Weights of a small GPT-style language model, trained from scratch on English Wikipedia.
Training: a variant of Muon for these matrices, 216M tokens, 4860 steps.
Each number is 200 + 30 x the weight over the matrix's rms, rounded and kept within 0 to 999. Layers, rows and columns count from 0.

# layer 2 MLP down, 320x1600, rms 0.0459, rows 263-313, columns 1024-1087
166,256,185,275,246,190,158,202,206,175,222,177,211,237,207,169,261,166,196,245,178,260,235,167,210,166,146,185,192,216,199,193,194,170,207,224,193,239,163,167,201,262,225,194,216,187,217,206,172,220,193,148,205,173,240,232,173,196,185,125,219,167,200,207
260,172,212,205,184,137,185,217,179,224,206,168,186,205,202,180,192,212,150,177,173,215,187,187,214,189,210,191,232,194,154,208,184,182,194,153,215,181,203,182,202,178,186,196,195,149,198,214,203,211,253,199,240,209,190,256,223,190,207,170,186,183,165,160
230,217,214,158,192,251,205,224,229,208,173,183,181,256,232,211,171,214,249,216,245,188,184,187,213,165,185,189,187,187,236,208,206,214,200,205,228,170,217,209,290,246,153,207,230,177,200,186,217,166,193,208,228,167,220,190,171,180,214,230,164,179,147,188
182,205,144,192,215,205,238,226,199,182,187,228,227,195,181,170,199,211,211,193,229,184,171,226,192,255,227,200,164,205,257,216,202,197,194,209,151,258,183,128,199,221,211,210,226,208,141,206,176,216,271,208,177,189,220,230,192,171,170,169,190,192,259,238
202,174,152,188,219,221,187,222,199,213,188,247,193,181,218,229,234,244,219,150,188,216,184,195,232,155,250,195,161,210,197,180,162,157,119,207,168,211,222,231,198,194,193,191,211,236,166,243,201,170,180,215,164,185,220,173,191,187,216,243,229,181,213,154
195,207,160,230,168,187,190,179,175,186,203,218,178,244,207,217,188,226,244,193,188,225,227,221,184,208,226,228,164,238,209,207,127,164,199,184,160,151,195,178,179,244,173,176,228,195,227,212,170,224,205,184,232,235,230,229,237,218,164,230,223,188,181,188
176,195,196,171,205,182,180,168,209,223,200,209,172,179,165,196,235,208,224,238,193,211,233,172,204,206,192,251,193,171,188,193,215,172,196,217,191,225,163,176,228,224,186,179,144,253,235,209,160,220,168,204,199,155,164,186,124,198,203,215,160,173,227,192
184,146,228,238,208,223,213,142,183,243,196,208,214,226,220,222,176,256,220,226,255,228,212,207,178,155,238,182,199,268,207,166,211,177,224,204,192,226,199,197,243,175,194,183,215,251,206,190,167,249,189,207,244,216,206,221,180,229,180,200,213,222,195,203
204,139,216,204,227,218,205,176,239,231,221,226,246,185,216,221,214,198,168,210,226,120,189,152,211,226,237,202,184,222,202,159,168,177,236,143,195,253,205,266,151,174,178,209,197,218,239,133,186,201,236,133,177,225,218,210,180,222,211,149,198,207,267,164
158,146,234,225,204,164,197,200,189,205,209,224,150,204,211,219,158,174,216,190,262,187,210,238,194,167,227,207,207,219,209,157,188,209,198,199,226,176,246,217,237,165,219,176,207,170,170,133,220,247,181,178,171,183,184,264,177,130,186,300,212,213,138,241
201,150,175,134,200,257,190,217,172,227,170,191,183,192,226,185,189,188,202,266,149,174,130,207,255,205,185,197,226,246,225,220,168,265,219,177,190,229,212,170,178,144,194,242,209,187,213,177,194,173,204,183,193,236,222,230,178,246,204,186,217,240,207,187
178,193,229,219,132,192,224,254,229,173,195,162,186,200,244,151,211,225,188,216,217,154,215,199,169,255,187,216,219,196,155,185,160,244,181,204,210,227,241,249,232,227,236,193,226,212,198,225,219,137,194,186,247,206,178,157,235,182,176,227,230,232,222,233
224,209,194,144,188,208,185,181,207,162,206,217,211,238,176,220,142,169,211,243,161,247,119,250,150,266,243,216,180,243,167,239,206,225,167,206,232,182,254,210,214,268,203,176,219,228,171,141,198,183,189,215,188,208,194,181,225,173,230,156,299,164,231,189
235,127,236,76,191,167,203,214,253,212,187,208,227,249,122,175,185,240,244,188,246,273,208,203,202,176,184,156,221,243,258,182,185,238,184,231,214,195,207,157,260,209,207,199,153,195,219,229,211,188,189,196,195,175,173,146,159,179,201,192,175,205,227,205
201,254,200,214,265,247,200,216,216,199,212,238,218,204,200,207,171,250,213,203,230,156,146,197,190,212,210,221,163,217,230,223,191,265,184,232,197,142,187,154,171,218,232,220,210,194,144,202,154,181,140,206,207,182,213,135,192,179,240,266,202,174,228,226
173,168,231,275,202,251,227,235,143,216,119,194,186,226,119,289,210,186,225,227,266,219,236,137,164,202,211,242,224,206,171,163,190,259,215,149,175,141,225,196,235,232,199,159,198,183,213,140,240,162,173,230,170,178,225,201,191,221,248,172,169,192,163,174
177,193,206,169,195,178,207,198,159,232,210,210,228,237,171,178,241,210,213,227,182,192,246,200,195,184,224,179,184,170,226,212,219,160,203,229,222,204,211,227,184,141,232,278,190,221,133,156,209,211,200,183,196,237,223,182,163,224,188,186,249,193,199,204
164,239,220,231,220,155,180,179,212,156,226,229,178,238,192,157,250,231,196,220,173,190,209,189,164,207,164,285,198,206,198,170,180,172,231,144,231,175,135,213,156,163,116,222,230,199,217,196,202,196,236,213,233,205,198,174,176,227,208,191,188,158,214,174
145,213,184,244,193,244,256,202,216,199,200,173,164,164,181,199,228,209,204,208,242,215,239,210,257,206,165,195,222,195,189,236,233,209,163,212,214,182,181,221,208,176,221,226,262,204,166,208,199,234,151,210,215,168,228,155,193,203,230,209,212,240,176,194
194,232,158,233,187,194,182,180,225,188,242,177,175,247,178,207,182,196,174,246,219,210,230,161,162,165,205,183,198,174,196,174,170,183,223,178,241,185,164,196,206,264,197,229,236,251,185,183,241,224,193,249,151,161,232,196,208,181,221,273,211,255,199,166
240,244,215,208,186,213,195,166,190,220,210,191,195,264,188,207,198,239,212,159,216,195,185,206,198,186,214,207,220,227,147,224,196,174,188,214,231,173,176,215,243,213,209,228,205,215,217,227,203,211,191,212,222,214,159,190,150,185,179,179,113,184,225,196
230,182,217,174,221,164,215,196,247,230,168,211,166,197,190,275,251,181,226,238,213,230,228,274,167,165,223,203,232,184,193,231,187,151,171,193,202,244,179,180,235,274,208,180,206,190,241,171,186,162,214,148,197,164,184,236,232,214,237,192,137,237,200,183
209,191,187,160,229,249,188,173,187,182,214,216,218,166,197,197,183,233,207,216,239,197,231,224,143,167,188,155,149,192,141,184,131,239,216,177,238,202,200,156,223,192,221,191,209,259,141,205,225,151,173,150,218,225,210,236,186,190,170,214,221,180,186,208
183,241,164,262,182,211,208,169,192,204,208,223,210,237,203,217,208,167,195,266,162,203,181,154,180,161,183,217,201,166,222,195,215,129,165,212,183,217,200,217,172,221,196,235,220,219,156,206,224,190,216,250,192,203,224,110,176,222,211,209,196,196,208,240
177,252,214,199,202,162,173,194,216,228,213,215,246,178,194,152,188,142,201,197,177,169,220,214,267,164,227,186,185,187,238,272,275,209,191,210,243,217,178,201,133,197,204,185,180,230,225,171,152,182,167,179,249,199,240,204,198,181,240,218,233,196,204,215
206,205,203,237,111,234,207,185,201,211,252,189,219,206,193,204,217,185,215,164,241,174,163,252,223,172,233,182,169,228,174,197,215,211,245,175,213,236,190,163,224,181,253,176,201,184,192,176,214,180,258,223,180,215,164,164,233,226,229,225,218,142,165,170
225,158,277,245,214,229,180,193,195,211,195,162,228,192,237,166,214,247,182,233,173,189,197,230,183,227,197,191,208,222,233,181,243,204,166,203,239,155,182,189,252,179,215,189,230,189,184,180,186,187,233,208,175,276,205,143,189,214,238,172,205,173,175,203
244,189,186,172,203,240,203,188,211,173,205,194,208,169,207,178,197,176,189,179,182,209,201,181,186,203,162,206,187,243,204,203,130,172,198,172,208,190,232,217,198,184,209,226,216,222,174,205,211,148,217,116,146,212,164,231,224,192,144,238,162,208,217,191
160,197,202,247,211,152,164,211,214,208,218,162,214,225,189,179,194,198,211,195,213,166,174,162,215,217,228,127,216,174,220,201,214,202,161,153,164,226,212,183,147,138,186,196,201,182,240,225,143,209,193,242,191,178,230,236,193,181,198,227,183,217,234,250
263,201,265,233,190,192,234,183,234,236,243,201,234,163,138,183,186,231,226,204,219,171,226,227,207,158,218,186,185,200,183,188,201,171,223,212,196,224,191,179,220,173,259,258,175,196,254,238,198,181,168,159,184,167,178,182,201,206,169,187,206,180,230,242
212,196,195,171,179,149,212,247,193,168,195,202,181,216,189,240,295,231,216,167,221,224,249,270,198,222,173,202,211,203,205,185,221,178,191,251,196,216,197,161,206,270,188,204,208,216,173,205,214,235,236,282,177,208,224,209,191,168,242,231,196,194,183,207
193,211,224,271,180,154,159,160,265,146,212,178,223,150,232,218,155,225,176,183,160,242,170,122,260,261,206,174,176,182,206,212,159,203,213,197,143,183,153,247,249,202,229,173,275,218,177,151,251,145,173,141,171,207,196,212,200,218,177,218,210,111,212,206
183,216,105,171,187,219,236,214,199,188,207,221,179,221,199,178,254,184,198,203,164,159,248,181,219,170,104,225,228,203,211,202,206,180,164,177,185,192,214,223,208,205,206,218,180,233,202,261,150,137,170,226,192,183,216,213,192,270,177,149,257,199,200,203
210,227,231,195,194,215,232,124,169,157,156,254,195,202,251,205,223,220,194,212,212,207,189,216,229,247,252,205,199,204,235,176,191,225,235,220,244,219,178,161,128,184,181,167,260,182,188,223,161,212,197,264,183,254,172,250,230,209,208,196,219,213,198,199
251,120,191,257,224,210,160,176,215,216,207,205,170,149,181,232,232,230,180,183,191,169,193,163,219,153,162,207,245,253,196,193,195,210,235,197,216,237,230,204,207,157,198,188,182,191,180,131,162,236,158,187,218,229,221,215,177,153,193,219,165,226,238,202
202,220,190,235,186,200,205,153,198,139,254,174,235,205,224,192,153,230,179,235,205,195,171,231,234,228,244,243,207,211,236,186,222,196,146,194,235,184,229,189,246,139,198,178,202,205,218,196,154,178,206,200,259,167,198,268,194,288,172,264,253,229,191,246
202,217,192,193,187,185,207,258,201,194,166,145,195,217,224,201,213,222,164,253,176,228,251,188,204,220,181,191,191,216,241,201,197,187,207,232,173,216,204,251,219,210,200,195,234,212,190,209,158,197,159,238,183,221,241,216,189,202,209,175,195,165,217,221
222,212,214,137,222,204,207,160,200,193,192,213,185,148,142,198,130,226,218,166,259,150,197,219,211,243,155,162,156,192,211,156,151,212,213,228,196,146,246,215,246,215,163,193,142,158,187,175,241,183,201,222,205,224,144,184,155,162,192,201,150,188,208,157
205,287,233,161,196,209,252,156,228,192,205,228,163,207,225,178,212,174,243,215,218,175,185,220,211,237,193,198,225,162,209,225,184,188,194,172,238,213,207,174,220,187,216,212,182,241,123,206,188,183,151,174,214,219,193,123,180,222,210,151,215,207,180,220
240,252,205,172,200,154,229,250,182,210,130,161,210,238,172,194,202,203,144,167,162,190,240,239,243,182,226,189,180,230,187,176,189,212,164,225,218,208,229,209,173,219,191,216,188,188,192,210,187,240,182,147,222,194,219,201,179,237,196,191,178,209,184,226
193,251,181,158,149,181,194,259,211,196,176,212,162,193,222,212,256,184,204,226,179,224,189,139,200,210,137,205,211,242,230,221,158,180,133,202,224,193,167,208,255,160,190,202,202,202,210,227,198,189,178,223,229,177,219,264,176,230,182,231,185,224,203,237
238,238,179,145,230,181,192,194,175,168,172,198,174,252,191,212,201,178,193,218,166,151,221,172,238,171,230,158,183,181,240,177,194,204,204,173,226,168,158,190,191,252,246,145,212,204,214,202,238,205,202,211,156,191,191,175,211,251,151,254,192,230,225,190
205,197,170,189,216,217,230,186,198,217,218,219,163,237,239,171,222,219,245,171,204,189,191,180,183,166,231,195,181,210,131,170,139,239,196,215,267,166,193,245,187,183,218,252,209,210,139,217,172,157,205,178,167,207,193,195,166,199,196,188,204,194,187,170
196,199,175,185,176,195,214,218,212,221,221,162,162,214,243,201,240,216,201,218,239,183,194,159,207,202,253,174,196,186,177,215,210,215,221,157,209,181,204,220,251,199,187,186,136,146,186,237,186,160,206,126,222,182,228,169,260,226,165,147,172,233,162,219
172,259,175,205,243,238,134,146,135,205,247,200,217,234,187,197,176,164,193,247,210,181,218,209,201,177,186,220,225,188,204,193,196,212,169,207,161,175,184,248,179,213,190,173,207,184,223,213,139,186,178,180,227,185,173,172,184,218,189,195,200,219,237,227
180,171,197,230,218,148,204,160,202,245,201,232,234,246,211,211,179,179,227,219,168,199,222,221,198,173,176,133,181,171,188,174,146,247,206,192,216,221,279,206,173,167,187,168,228,207,185,185,201,169,250,226,192,189,214,133,203,231,214,225,180,165,176,192
204,174,184,172,251,160,258,213,169,223,196,139,184,208,168,171,260,206,141,184,156,193,193,256,175,132,253,235,201,216,230,184,181,256,234,183,162,215,235,236,165,225,250,195,198,179,221,247,217,196,212,243,175,236,195,144,217,182,175,189,163,212,200,153
219,234,224,248,186,227,214,228,232,182,270,204,245,174,195,192,205,192,230,158,183,226,173,228,222,225,206,131,154,177,140,221,150,174,239,216,169,226,207,174,158,167,205,214,215,154,118,228,205,234,185,217,201,184,166,150,167,160,248,211,198,180,245,190
158,202,167,240,177,169,171,204,217,128,251,231,162,157,201,265,214,290,219,195,248,224,223,222,233,180,232,201,210,194,163,169,163,203,176,181,228,186,194,207,154,206,214,176,206,194,228,208,131,174,172,184,169,199,202,248,198,205,212,191,174,239,184,263
219,195,233,197,137,175,300,224,245,219,242,160,229,210,262,196,179,214,212,215,213,194,217,223,189,260,200,209,227,228,209,249,243,237,227,206,192,175,175,219,187,223,185,223,200,185,208,202,197,184,209,207,179,188,199,224,233,165,239,189,160,232,208,193
186,234,162,228,193,146,221,163,233,258,209,158,223,247,223,217,158,192,172,209,194,168,197,171,194,182,180,190,211,211,185,195,225,144,151,200,204,234,226,180,251,181,203,179,165,168,170,194,196,177,151,221,205,163,221,187,165,201,147,172,220,221,199,110